From a checkpoint of a small transformer trained on Wikipedia.
Training: a variant of Muon for these matrices, 300M tokens, 4581 steps.
Each number is 128 + 32 x the weight over the matrix's rms, rounded and kept within 0 to 255. Layers, rows and columns count from 0. Numbers have three digits each.

# o: layer 2 attention output (transposed), 192x192, rms 0.164, rows 67-127, columns 128-191
# v: layer 2 attention value, 192x192, rms 0.0622, rows 68-127, columns 128-191
# q: layer 2 attention query, 192x192, rms 0.0868, rows 128-167, columns 128-191
# k: layer 2 attention key, 192x192, rms 0.0894, rows 128-166, columns 128-191
o67:127134141120118115082134086128126152182165176131111091101137140103150130178135139136100118117140154135134106132084164104088133124148120098141141132103100164154152039152092083130146128133164090
v68:091142179163165101109156127176178127126113137145146164117080140078112159144072071059154075141165102210147091141167153099063189151134164118143143197145114153114128089122107148076139158119065131
o68:151203100099120110126061170154109199128157200135131077127145100145144132165163167116119148097092185134094173177113149169150094187208082112101078103116128071142163139182129140166167082123150124
v69:143108131152087175156121147147123198114160193134153099158122130131092118159105190072110199172118135102088091139140139124088135131151093144107139128160156143153106168139083107126086109116081113
o69:159144119103109099123078086129126102162154183142095128099141126151107112124112177161113122135085099122123139126126164082147144184079110093159132143108133051159102130082160132176134144109114137
v70:085141129156213138081105126177098110098128123106119101116104148085127104148148166132122139090182170150172125187096175077159079126114154128173196140143165127110117117129144143194131115160093148
o70:138149099135094138148084130153110122112136143119112146194158148116166159130125111108136113162095101129097129121162152181111126137100124126113113089150160100156154124115140058110141124118143137
v71:135158170173189134058119159116113106183101113077193161104089073165113111100171107117129127166097127046142168183112116123088114150139115062134132143115132122150174100057109177216072151186196170
o71:131121100098095125094159147163111117146163142112152108134120126124082116112074155072075038057079196145139118057152141113138159087107190172119144159091153129082124115105145116115169091117143117
v72:178123153130103144113185099102124110130083051124098102129128166135166086124083178064176163101132113153088076081101175154198130111083108135187113168117146070115086133149145116081027161163129114
o72:123145111166125109120106119156139149094129172107105148140117136135142170165173074183122139111132086148123093114152147099123079161125155131073135100130108156141120110110057114139150075163150169
v73:136118174079114102168103122138150160131103096106170150104193078142113139082107079160114061128137127115107128188176110126140091147139159160143127097096094164162178140163127134147192151162132116
o73:095085131136104164076159141115142077135121159122143047114075159109098146102181097117150143081106154102144106129125089155069134125161066136108151091112112095140108097068101106094134134107095161
v74:156173164142138142217155129137160129133108163058122088147122154161130174157115169098124109146107162081162146104184055099160123081114121113169049138127139139096191177129126139136138142161150131
o74:156136123149089129131143134072111145137123091172111158121089148145105151149112077116156154085116130096111127152097110106143152140114100103068163100072102136156081126132109192130121108116134078
v75:112103132137109101144142090101156093075082175208124101156189103128098101187138117156091150140075128130089142145121137116156132124119154085102095162134129114160186094077143094194130117171107020
o75:135150156118170137170089149198061200135124089052133070111092161132123143062192147119152126160120095125122103143164148091143071142092142144105144144144123122160180128166167132116160127153181159
v76:096135086108188130116087112155125170131105094134109144105178076105121157165149130189183129140179091109161109078149072137125168090136102165165127183146166114190142121109096119146113071134154133
o76:169097152083085144121208143051148132163151169097118125170096155125172090097124098117186132159203139137094106103099154141102083116087114089096086095133113156134119154125170086121141131087150072
v77:145065104187123073175128125130111178113061142154124086144069126099171139190091119066149120178115089172098161136133197142105131140104125091130146109134157128101049101139123148094139108147087135
o77:127186124082121144099095085184148119131149165075027115144118178107135083088175098199129136108164184081134105107157135099170132097105132161084129160097156136158128116149084143143138131087154138
v78:078205162115139075150169182079112129109132110193126124126117094103025072124146109137066157126130160096122073129086155144112146088139176122109159117126051155104117108189065116121117133131137104
o78:106098096157120147104137142158158145153095100113133117066109127121172152124123106098150122181155124128161155145160110100125107114135106110111123126111140139157150097103150122119150113161100119
v79:129130104137171146101134153129095064144155127128178162139074169120167098109106080139103129108106071088129136155176050113164079133165154152113118068117129117114157142131122130100118168117146148
o79:058111124112109129090116170121161124153062128134125106119168110071112155099165111148165097114141168166104125086098144171042136100173149127172076136109089137151135148106174153147126101169133104
v80:171114150174119150119146186142116101159131144133128133148137139130072126159144099138109181142102141104115094067099122068134130117142168159148144132128100163129126141122133137132101088152103159
o80:123173125109153150116124141133118085078117113096178147044107119132129082158059140119161088122154145161121111113132137196117201119123092084133134120134119065107129133137148099140172110090132082
v81:135154122097117136192106150128069129178186123156128098169184139167178099137127141152114127142148132083146121114120116119145102085105133095095139112124129135101157109134107034132135109159155061
o81:113075167170160139109163088068120102033060108125103131085071125138162143118150138131121124130157117116131137149110185116139125147142122146160126163173156184099125184142130137108073157145148210
v82:154108125095109101133160092115136133162108171110088117100201107169176087125144180184140105125153116116114125077144074139068105162165110124122156192061082156139086142108166162167130169109178115
o82:195116137111076149094091144115175107099120115107128103112088165161111149160104088051124169125099112174124111117078137133151156073150121157111141172165111129131084201107063139096099114172127168
v83:104098107169150083141126139141107173150167127124107109112092147144130131148132176138135077150201102160050128159054144139106184157098138089125127118109136140210138160125085090140136131139157137
o83:095160143122103073099065097140093162141138136172140151157140109132096076076178112112115133122117105139128114190202131100165069070127102133112150157097150119103111125126150122112121095145096090
v84:093112151139121120158121183145091127186116095184078104110101154159133178168052137141103146133105054187058119161118170117099119192142070113112122128104136104048114193134074123168133134122113182
o84:104155152136119149165125080100144145098113154149112158131153122104117035139217100116161135145114136128147136121143113145129127089099157124129150162111138155180132076132165079153129125122161176
v85:070182113147096084132103166153127155115148101119153134136160100137149121098100084043085176120139075097149091101121170098078118137139122150168159130133183120112205121136143159169072110101093122
o85:076115111116137108091115117174120095104190163131106130135108108080071181120155167180104111124159092107101152156112145141159109142120133077126146117145147134138132113149156081155170128129117132
v86:150138096137115074168166215173112155079066178072140078133132108101045136131093196149111152142193092111166088215145139103162140104136152111119095124135144069100132065113090109113131092147079106
o86:066126125059105202106125079174165112150139102126140181091157139143167128115175102160171120157092127131145194101154086103120132117064063157141127184119144111171140173104187123114137144089118180
v87:140126173092136125140093147088159154196173135111173090050130120135094119160160106129025150164105103071105101107138144147098112132153104121113087154123088186132099162143155102126162034171119188
o87:120156152158080087066146139196164091129138127160119126129118139095115132139168103145126179079128168175217149175141165133108094138150096128168137096138103085081133131154119119148149173067093079
v88:098099132025100116134116148135138132154098076125149123119104132140125176199140129111085088107174121148099141119153159143123049130120164163084103129114145090121054112116164166113131134097082165
o88:143141149147133155147207117148093093139135174121088106098139078143142096125147139096137205153145125109106140085159089152120181090117123111092143127149103140133170136130121107126142158126116109
v89:090099131134110168090154114158109111187135077122147115107134091214093170126063103106104126109134110127043115142143128146122148158105067073098089160144200170166116114129144106145103117136080048
o89:153118100137118094141122136129138145105151097108122155151132165105134119131174176159133178164146118140126080163123086111063189113148195134132143076047143106083181093073143167124128142141123155
v90:107106153169114139207142123119101128103162130098118054156097126118132140125135124163229111132184132196112154097131092103115148115100082116106109065142145121054109169150099147041124202079132150
o90:087165142149146100107116137127190120117146148165128170060164102072137161122143142143074103219021124051146101168136075138164126169142164131158153161172074108108155138179134146178041094132185098
v91:130122100104109070126118075191121122115157177137098107130129130161195145089110065164158076092116141110182151172103189124179173126168104162103096099131097077108134112161109155074078139082082110
o91:128124110122158131097149135087140140141133066184130131151123171118094174102149118152104126139112159123131129131097105149098125118134145197140180113099132132087143136139146081196125077128151116
v92:075152115069113137164142129146110158165102126149131102120153118130156131101145202203115119084076189215228094092135244091186094155153128090165128130175079080185148159130104102146132119067091111
o92:202103167174150113100148084174133131118106132098155088125098145141124172144095155116110115111109120163047164151109090163109184120085158079092107173149161180108104140131139130137095154148147129
v93:119099122157110182107130148150116126176127127137110126193105166140115135094092137129147121213161131116103093152124097132173077100111147153155157142106108101185116136099195097182187118020135069
o93:085129121113149132148164113103098112129129124094143130088135086128108178116115120066081108096121099135136127116101099086141186118179109050157100095138159159087126113156119100175120091136112207
v94:169170169105122152127199179146172133139175062189149134086113099121106176136060158168143170141161086142102168159129153125104110120146117172107159129128108076132132139081117111135101129146099177
o94:111111128141057125121101157111096135135199141130164094145144172160129120113150112167095150150129183137150092151129148151150130156074133118116187180102144137158125125217136124141101154162123081
v95:093132129177107131099102147150150219156200104145115134170058111133147139180199151118098129088157159171167128086194115165187111186130210113073186086110084065126113144158219109123094120118103147
o95:123170077151116154156125092124129069128098129104080116119103154122164119134086175116075148181101094049100198182106110089116121168136062134209127109129123137101129144206106118129156065086101112
v96:095149146141139133124067175071132131127099127141116127104140163083084121130133133122142078186075121117126189108153046138178171148116085137126122137120163150148073079085120108113154143082095143
o96:183165107132121142151153084150131130106114141128118092121102169159180096151110132144113127087131123091104112094100179139063105094166107159143137077142099100128157132178047150135106126104184148
v97:109125160104170147122122165132139138164145144135144124171125147153147122136052111063160114111121154112153163123153137082123127146100177114156162144140193159116080132154107112071158122103174130
o97:092204116162096099106104139144162138151108139125114092090104094114132108144113149087112132116135148133117085095124146148120135167144100124065093092164150074161151141087173165169155077126111121
v98:096179148077123180112144086159090104128093126141154151151128104144183151155072133050168183129150110188138124181097149122157213130128107188126158162104114115117151149155148170135126141121129147
o98:128176084203077094130141175093196131129085143155192188086109183128124156115119086127066103132182170098077124061090135170150134088134119100159069181141114124181140104125158093114146071157114114
v99:113098138096133133164141130137109134159110215123175133103133075153116117083080146156161158081191150059054162113149099128088124154135182115121149077089159129059148135127179123103109106064128119
o99:151181139138152119140131102146146100122162095124120092088103125108146117143129130125133071091097120192158107157107125121126171032112065192167138122123060172186129139130054130176125099134134172
v100:126139171141099157159081131096154132101107170112135129090119116131119108123134137090103148129124077161078124136109058138063142069120193156122128167113126073123198173103047084133056083125025155
o100:168133117180100110130053129171155156131152074181127133097151146133130114157161131112157177130101131132149080099121173158142190189109110097142079120109103097123124091081195105154134081122093104
v101:136087154128133124113118142135135117121117138114123109107108141123143084145102137163095161045117148102184074144117140138108150104122108068107117090090078130122149139153164175128169110083122211
o101:083158138133147175172175185128069118140133137121142122207149098088078171075152138180087100167149113136146162119127081113127134148168116131182134096099152134169154144133082091164093165133123070
v102:175109171066140165136153140064103220089179124111101097151143128166194146124080139136105090145207100135123151140152158133123077134074082165087100142171133142169137159076102089079148192138193157
o102:129074130161121147112109102136181153080066146128154134091097095154106115094154086158235191163070192111065131123113131139090137151102185116094122129141139114059111116117135167093142180140093175
v103:088169050178078104124121108101122146147120125133104113103115117095076125156093127131168133164116114166175067122096102147149099147149118179104133114163166119125108117157129171147176103147116126
o103:139111110076125172169104150121145081111119124104117150107146162115212135183116171172067132054131124136098153170060116092182120106147115104155127126146080128112125176120113078096100114136057093
v104:088122116113150151124165174107127137079128090108099164141169119122145100180174160034141086162123103084128144118147070172094130170100116102178114180099116106124102136123130106070108081125178111
o104:166139181121076095109084079094135165138116143198100135168105148133097098080104110134122115119092139157129129130139176105155120056124109134136132143126146121101154111119080091147096171118145149
v105:160100172099114125132051154175156163125106185162101155109117181128133087048079166100169183146132115105155122054094172166196172128095140055106112185175081149181111118131105094119165136144137123
o105:170148109119199156095134152107161159128151121128164134143099069096137119102150114114161071090133091132183151117141100123112120131131162128136063141074157066113142151120139162145097217165147169
v106:127151141070086097176124154162086151113138149142134101097159179157133151070162177151180187188083119068113106128162131123121186137190188109133077181165107099125053140119088145125146098146200180
o106:129118129126111117112152089118157111112123126100119098177105073183138094156133176132153080163137119144088147146091062156200103099069106145107167136100146107147200154157187149117147188144139084
v107:073159131099096135112086106144091142146140113138135169117062123161103148128169157102174069168165102132129192110124108175107191113134171155109082099159106134076127086105155144150143152080117086
o107:144112131111103127112142161134120077095122166139136080129182103068092079116132114095126173124118121080105141059204115107164083144145103140164172139137087099146141160114100122103117113160207151
v108:124103107127152132125122190137117120150155151086174131101117161166152138137142083139076060162093099059134121144151162173096150133148113154154130140115035187133219117115140128138162179083104104
o108:151146139120123147128090131160151099111103103184199142124164068091110105123091105116163139084129181118164103098100072118135133113128117110178147095113120161126063152102121163105099079148202140
v109:129151147178129129102102140108114070150134123104085126094136190152114192118126079120180142073097126124177160165132092114146162072162128157101168148138118156112117163098151106070075038137106150
o109:083135139123077141152113105119164151084121104119172161150165098122156084125132117158124111148165160111114106112124100139131105128112131124084114057118115135153101155161099120159108117131109085
v110:157165133120153126129172115148152137138184163142104097130125095124162053109163152116107085096104137152089130126151138172161098097107175099115119131091139185147139132088163140173136110124100157
o110:156141121107123161138095153115086113077133134108093126129130128104143106145115087111153156152116104108149204119091099075057146153108141153124155137112145135129126090156102100104126152182153187
v111:137121160131167145185143147103167148116182139150152136102095152137145128076147126129165092095105179120120104167152093125164114131146135176177149136105094076087157153143125110124073076154186157
o111:124120116124099109101137117218131106188084079119178109081187106141104170150135145064156132138148127155110153118155150177120088152071134074106148127133159141165109100104140223171167135076106096
v112:133130126142085136139147159101146138088110147132044103058089124143132134136161178167102054118221145116132173130104115137142160197147131120098145152176114120151164153170104103086128063128084145
o112:174144170137186182147095119158130149155146112089107151145170110135148135064159186121163181132093090142115123132132159087137082095091100114142111148107102126121198108127097160140105113117145138
v113:065060194124079171149201104114076119150149119108132106187131091111155180122116144103112117135111106096179110152115146124103133171051107142166095144136194142142165126136120135052116135119105100
o113:158144117060170161142119122118154165109137094173146096112170127105119098124111107091158141175124085045139171154134084157131159093143135132183127103159169148089136083112129151164181168167178177
v114:111151179104137178145077121152099113127078126012131129044182160124147139142075075127109140128088178097096145097104110173163132165158115087125162134103092101151111117090147110114188164142107110
o114:088129123168083128110132119116124076123120167154126142166074126073111080101150151151172146130142129160180108135162158097080083159120126178110145133144111113165101119124125138116109180111170148
v115:127141101107108164119129110078176165093125144176080117141113143112122129143087155162137156117116125174040112116180098110120102203127151096127124092141086119127155071089144122113140156182046121
o115:114151163126161114154083071118133118137136135090137103153123106119104124160195155108128156184128094161117148136076133152113111198107122154166078153131167136173119125179103135142117126137179141
v116:242130092117149112149131089118148108129077172101144163138122154112113157131083129178103133150129115110094087094102134172081097112106128140095119214147187083135068177139211093087141131182082093
o116:119114151110139187137113145102133146090152079146139114115137114141114105115180138110154122096123077119163129167135141132137141088117117141134160075081071126122143070164074152141111078097127172
v117:108123162084150157143122154098117075112161160119162131192072113114159196077137132136101135144076148129118174119191137141109129097095131135116141136061153062122139141161104103162123080123176126
o117:143159084165125115154112078091166127142125108133152150061132122079151107179110105160131122153125149085186129117072113127109080171168101139161132117121118225077131165121141149118174136114115104
v118:093089130132164154121077119167113096129163063122174138109162103158161106148219132102106159175109123079120099127122154129189143131043177115126115099072110135117128103104113082146048184087133105
o118:189093155138112107185132133142150104162129147122053130136106180090148089124082111110133162151118129139142111119173127126105099198171076134102138084103112128080111119147117117062124139120179136
v119:168146119113075160121166066162200142092152198118092100193091107148089177058142112145140167133158111113155179101186095122144116126161129181090105124155093137180186120148177102199060058094165159
o119:134161183113213146153106128126045141114082060046120091190148141092167122096120137105118066148118171110129111147060123142092150163097075123078142095143114131071109129173108156054145171191129127
v120:102096141119057139147131124125067070157108124156151187119183167144112103153106078160091102224144192166174113115136107149110084119168176131144161151101136131125135154149140146094102094149179100
o120:118103163148152150078115108096179116148124145119136080088088112127124165162178096166099143084131122098121138139163122141117145123139102113139113058139126091116154126101140138165161132106142152
v121:138129119159138135182047155122172115151156133158148106081107088143101123101131141159106132169176134158134144168087092068164139123155098146139116110106081202063131132067144154116104100096143047
o121:119161121082146168149190103123121088166116084123106180113132180131104112141128112158139134117137118137178125115108156123127136135105148097132098108122154121166154169144151174130123194163122172
v122:142124107107147119152121114108139177166122107129122132131147094142107082075131140100133128138107145133130121099114069166124111152121159126157158132115100131088206107128160147121169116124158197
o122:088172076101113118172144137104154139118125109110142125113096125111097178143118161140107135107109171146130091112140178111168152149167116110119113157148122117128096145142103123085110126190128139
v123:118142139056120148138144086130082138102119100132121113178130092118140106158096120169123153100149146102153113117108145142101117125136098135165085062117130136139139148158116179130166150080162173
o123:093086139175109069144106092121143086125122145108156145122144171129156199082102088095140152132134142114090077117118098090138152125113169157125112142141133151072149100120173116176125155157137131
v124:192172109151120175142095086090169147147062131211144047138121185134153198125136094139080111142166196172117113135074091075140187155130145140195154129196120116133138163152088102143134095082136163
o124:085071099160139097117108166159090105118131133075118154149172081157148098111164100119158125093100113176169141181127168114083090108133103138100130105101124130123096129111196123123165139133124112
v125:133162133071058107055181097132068083165090118127148131109171187113120151183089121162185144092132187134146110080146170171155109095162113063154138106148188127131157133093146132188148132139131075
o125:099108180118150183168112163116157138121170133080152131159108099117098212124148098130097132125077134113103124142134107101135117156135115144095114081145101136127149115116155116124101084128089110
v126:147167179121133113145125133167135169135211125142160156102167169118134121138079168083174150167100174154132099103127148069070157105119109150080141135134126136062131127124107098073109170160161108
o126:148095125135077131125093100156114160156132136192077119126101122135107082127177092223119133094106098130138203160148154167126141135117124142189119142162117128122107220115165116176139139120123163
v127:171143087130071126157120083106055115137144134185131148136143139132160064162116082126120150102137105096127091130144088142124106154175162111105139126141160212100165146084099122064113188133136193
o127:130102198097215155186137166096131174089152167054120110114108088086199136123110138119148071141117190143148167108076147139187159079175096183142175147115098145206070144111099167113126092182181129
q128:202184139095098138129117148136068109115105118084089124166114118069123083186151132184188111093089170039119133150170083111167217109103097148206128120089123091141133183151117131151081123162076120
k128:149137131119147136146123113102110140087101074150133124146143158132141173121093069082216096130118135166137089104110114142146157092130096148142110151136060152114130125161083102168095113172196129
q129:133112109104089149156120110081120117145176140126117111145084136179134095149164108141126172140118123184143120131144131111086145129144135156084127151142092179142105165158119129171189126116152153
k129:155110178093158118112101173162104093120083106177096150084128120140112140123097170072154127100141123093118150110132166167152072139120131178180144125129117100127151124156092130126122088187134130
q130:098166139102090112135125088149125166083127129145175166149137137150087116120127129088161145115124156162118129156179107139103134114057106114117118110109127127136150092105106166081101175123129114
k130:151148090093096119118130130139135123135145182119074107155145144118132054109154162152115151143115100129119171176127135108139113153158184121138147148127170189168124133162128168086140110149144127
q131:130125064162092134094125103129116145161157099131171132069078150086115135156131107131141168156091120150049102069137142118089124119198092120148182223167121153046122125173177152157167151160124056
k131:142073147106119147126125115161163066157084143136083104065093147133193148090151170171117108107141150141136096130073164119148128134103165123133185131117142098083161105143161193149136172070167127
q132:075107114197115118104164132131131126113133152150153140128111121149100114134127118105108144096242081150158176186111140098141111139082192133090092159165108156150089169127053165116103103159178154
k132:141183169111052055158106098201128137131128129117125158142154136132152135139149144142091149154130144165116103079157118093142109104156128179133143124133096144093129083121195137130121083173131149
q133:121164120097115099046127124113097123184115123085171090139122145062096125155118136135166120159084126107098162126131187153194166119146122168165081162133154150149113141189115097116144088157122092
k133:177151180189166172134134128110150188072072094104168100087137090188057088130162131196116140130153147160152129146062181168159118077172128122201163108165071067136138107151144105089143173119144076
q134:088128186151129071100130126133146159064138123094147087108062173130119150123106181193187107164138149181145139121175076129155143127105106146124128148116122126142136118164099128167155157195202122
k134:159142157125072096162087103101114095170180145151112139127136113080065108177141130178089134152150099110074141161100160104102092159144138146194165166100157153146165150144107120066143100104041139
q135:139152137128142090130107150114164126152140113112138054091094118142171149126124152176149111131147151099090110092139051185200122126032182130159130135162139104156122192158115117153117173112099112
k135:149135059148115122121117186073107036093102103082110184114167169200072096119070107163104158136146168152181080063097119076145123114180157099114200139148103172120161128125155136165111130137082102
q136:153143134053118129136140128147136106085148081123142132206086160130105112121093172103094165093138094112096097138179117103112110139202078101142130135142112154127124160116122165128125156144121182
k136:130089147093119111180116093112119198145120158109184117160175117115114130092064132173134126167179088095178102164094116169141115125153149103144088172150093134083096108120156121109117094139056137
q137:132173133123120048174132110117134104118130127111165122120166141154118100110106109103091107110141154078099136155159085144096152151097119144129064200129146080080162117167114109125133123124076081
k137:154050083159151074143116126125133067155136141172095130155104123111155104183104137143150140099104148143102149106127101177178157100109146074118118143079159141182116174146159094166141135097129144
q138:115173134174150140124110155128108126137128092127147166180112120132089168059089104123110098154255108117055147120187112174170103096107119160174159148114131098111093180125104081136121146115066135
k138:158118153119163134098098086069042134113177120167091111141219063089139125117121130162142101136108125148193111158091169112181115059092149151121105141161140097161120057109148157108094146189081121
q139:095064155110178123126115074089076159183136121114164149130159143102097171146095144117108110146161164112108148112164142194142074173121127092037183131066136116085098084115127102099085129153141115
k139:112115129111123092124137144153134113208101097106131058068120137163084136159111094082147168123086070149123112093090136141138162124136123114139122115135105118196117193200196167096164091159149192
q140:141115098177143166136143167159092083184121102146190128130137156172183087123170128115153177134101069145070116089118142157149106106148105083143149065081128098127171178111103151148134224115138107
k140:132153122083104143197188094075128110144110177164144097130107153097140152174130122127057080135066231130102126120156158091101137163123123134132150152229132083112079127176083189150105119154212108
q141:190126149197139145151144099123085187106142137101109111106163100142106140074125143093119145097097171161176149201161176081130095097085172129048138148143097146128079159128138141120138155092166145
k141:108058144114113116135139164154121117125187135133114121166133172099116074105124155100137120156122164148109120115116050103066104157195154172082145140129133166111171181146150081155077168137120109
q142:153150076113176104066108152171122104134154040133151142111100122152169102124098167111191092124080121115199169081151123100123130155160213140099110113156126212142141069127091117163128113071151096
k142:185146141158121117199091136116118177175104052155135110059104104108188118183051099168124130179134096151140170105120065169108129116147120126143089105147112169146151174141109099148147133185158150
q143:161114134145159116065172152156111134118121139132100105131108097153164126081110118148142075151120169107115142082089118156106114134156169116150131157161160135106177184133196182112131129130079112
k143:100091131104186079156173099132101096109137150161131138181112120106099138201171101135115113189109086148105130142122135131129109102129124127105149145128107113107162065132117114082179159091104167
q144:095139130085125127142117145101094102134131138086149115148125120179118098156064108086116108181158201099086189138096115083130155086111044207131109106206151112188116129133193090080131108120161162
k144:091155126128166162196130116107138190138123096113113120125137123113135191181143085153169109165165131196147110186160151109157109131118134101175143136145131104133133130101123115104100202138118100
q145:108120111089089131138149118128104122138162119159136158168086129154160080131130110177073142074150081138101142113105154181116122093108101159158117114091109152149095169156154125162157152092165160
k145:149178111184140124117125141156117138091158094109115155159159104137143167149086119090179181122181153122074155185070140112110067150133138155182115140150085077128143124149076097092134113183112067
q146:089133088102102109128108121129127128138129109105113109089119105123082112155108148130108074132150093089157094150105118131130099118181110101152110093106174191164158108095149117106144099066158086
k146:163144137111209151112142086209087106129168152143131097120087077164093100111156068153089177152150145108156147101182245106183072129163138150093094130143170122121103170148138049092127154097125165
q147:165135159141136176177064127090171120210202127147160147094164109137164139147113131169176174179084116172193159135094122160118112180125155203134126119166152157069064127115111161151127115167118128
k147:135107101141206101111160169069111132135135100169145086129130131165097151124206126156152137068116106170108159110171112086127103133115087134165154182155117160127159146105107099129096157120089136
q148:047099174089148125128108097176120099058092110103128150149117150153025191098175138147074096102111137133091152179096098100121159133125131100147132081114094115125115162130153196159207083127059151
k148:115168113122016137161109154191116157148132178179111126174119104106119119154131113087143099110114077058159086138130124152170073132117138105092148106198135150084175074142104158052163072169117138
q149:115167125167143164077074150137121156064135172116076116182150154126162103104188098110129119166147131119133192067161172122067170110116073119142072109104128190108060092119146113163164110127122104
k149:136175162145149184101105143087109136130123115190184152190141126137124055120127116128165102140179083076077114113192141164126145145059176159085156078111114121121124144045135082073144116132084213
q150:136173139111122125120105111209139113160154113161146126103131044040150106144118170143056106096114123051176096124065128150122024090169134132113131138117105105077116149071149163059100139117122160
k150:087141166139089083159106107117153134198139185151100132121131115152102122135144161043091206126139093117148145147192091098084105109160140104118138160086177132131101116144131168154164163084152063
q151:073146136102096184166127151140127131085184135152115102119110129078111118167090122139154141134167066128148154054122141169158173154140089121151162158189210134111170131158102121108103092132108115
k151:140175157094150120093120118117198101153127074152165190118074187148149161145144151141122155086168075153085133125136128083183101142120163104117066138130135163121129161173136054135096160167156106
q152:160190110138051111126088197084113108146147121154194105120197154108126118092103153130051127146151148052112132136142138110102176072075095114119185141091135139093113114102120143124100114132127116
k152:167089130145104072120111114125115135099138101080115122148103110111140174212163097207198085162135103116123122117126143166096104167186087088170111142134159158187092118120134084202092126093108176
q153:105195141085146155143114142134123101080157124130162153120092130113189137157144176068108114209125151120152112155062164112104100197163138104130142163148110120106095142139126096135139133141118141
k153:176118118112135134124084164111155116127143099100134150170151097143100156125140142090113145136194118147126137101116116143142095141125114130098142166109067102184076120101103106207094120110047074
q154:218102078122127150158036142156218149059099182131125086093124107125211074110167127129133193167146100139152133181091143157155088118094084177130119111118180134086139143125142108173106169123103101
k154:115122100118097098131107126124082140150202103157159094131190106141059081144180129138117123135089139146117119101137069104144128105157115114157070191165092109190088171115209097134137158102149132
q155:140101108106122106153126089075123096092113125127159129164073135147093156115189142141217133120130182065187176072145121104189074118159156136174182094128171103150109091150110186081099052091072130
k155:102122078152143150161104162137122143178169148135152146074168115137130128150162058082095118170112138116117120127156166125147179138063116103146144168122117080088122149099108151107116163083124167
q156:073119081134134128128112190209151124138130100175102144132144132103079171187134125192138105098177090187165121106169167094108095122153111106185149162113112131089108172106121118141133128103212114
k156:118157157124112125104109127076148123145132104170125128126102121145136144094112133128179121125131108099088094123067130124102129080120164154152171123151111063198128097110140064091144142175114119
q157:092159175063114131165185158155121141212128112065119114189086096094250106130113063159132112102177212144147161149138086088145136135100160110104158074124115139088105140178126143169137120185127169
k157:098152140220120101101116157189199167152167118129124121115154171107111105162121129097083086127143151117134077135137190079084100174201137159109118078165144160146161119141097138161117114147070109
q158:072093060140142135121116174090193070110174118154152122094108100121136144107152158080176149133079156123035087151144117155119146155101106231156120043091099165171148099127153173092112161126079098
k158:154155150177135136112113127133085103142208155096097181180117116101107084087126145145114193148129104154130184093135135146109135059166161112113135097120153074108112082150121082128139162075154168
q159:124144119136121102129074110161213187129106114106147125128140093071187132123108115113111130094178128091132075140124181146169143112137173168140207174088133184108164109067141121097148132140093117
k159:112095170108130102095156177074088140125122121160164104118116158140140063124128156011150126107125117137160144108133107125178146156145157144176109120071111162151113095139109129183120127146162075
q160:101120155117145156104162131113136151111141150116097116130125161152157102133116153143133166118131120119134157116161123162118126078120145125119132150095141162112163172152135150088141123151138175
k160:139166117065095121079168143095128072113050139123128117201146135113131144208136084128163104083132128145082150155167095103110183120134118135163151163095114164135117168120132165139070117165167142
q161:094110117212081087102103147117185123128142143118144139153115107190139141100126130121116116158168154169151115097047117107128114140130150115113161128162133147140120100140147097117131129081139154
k161:156110084088119117138134099097160137176117139141095070135091094118116087193142088093178187115072142135179134205194105104111120179084072148153155171114073223127127171124042197177134149152140107
q162:151129138174118107095159133132109090121108132141161132131123090136135151118059177138144116080133118074074169121160092118106149151129161152144140149077135114166114148112103175141105143165108121
k162:083119134090145162128108129076184138101130153147116122183137151144116145106102157099121132213156132138135122151100148146124155097117102139205101147151121165125137128131095180144159141166117094
q163:126126121109149131147138143099106181112156092135135147169132169210142089118135146104112132098129091127117169181192146159149172159108151158101158173120103201152127184132078170092128076155145053
k163:135134114064121191102170092109148127100062080123092149181108102129143108150184100142126133141095092140151149106061178112102091178162122140081206090175095117123192180157166116116215174096144085
q164:085116158106183083083141123102171114155101121121180119182145062147102165126144194152126137086124139079057137166152097134142126175138143139173152162092150113164105123145140167157145146147138099
k164:148123098150104129116150145122158197101124131110125117120123154141217091144114158159134123088173136174129192148092179088188132150166177115113137129148138171116115134207212151086090137184135168
q165:115146115152101141143137128078096126103128138177100137123121103085084186167051119167199170128176140131154141097058113078142098116128163088127114091103131124173119133114077036091100135157110131
k165:109149179137115196130116144100105114107081080079134138120160176091115172117168104077133120126144157170141137060116153091167161107152136122144115143066110134128063183109130109138171046147094047
q166:089151113130121158088194117127127145091126155094175125142174136141170111103100147169175115095158132092073137113143156130091151121115129093152098145090145096149070086104130116101149149120118133
k166:146095098141111152086071139148190113137131118143182170194145100113094144116171126112185141143152122138147072188152131151140100147114094138064168130130113182138192130109106155148106127148130203
q167:119114131165133103141133150165156141126094097108103132138125136136103102071147167142090126156133119120104147105137146119110109118094119173167121111239097150112117161137151105138144123124154182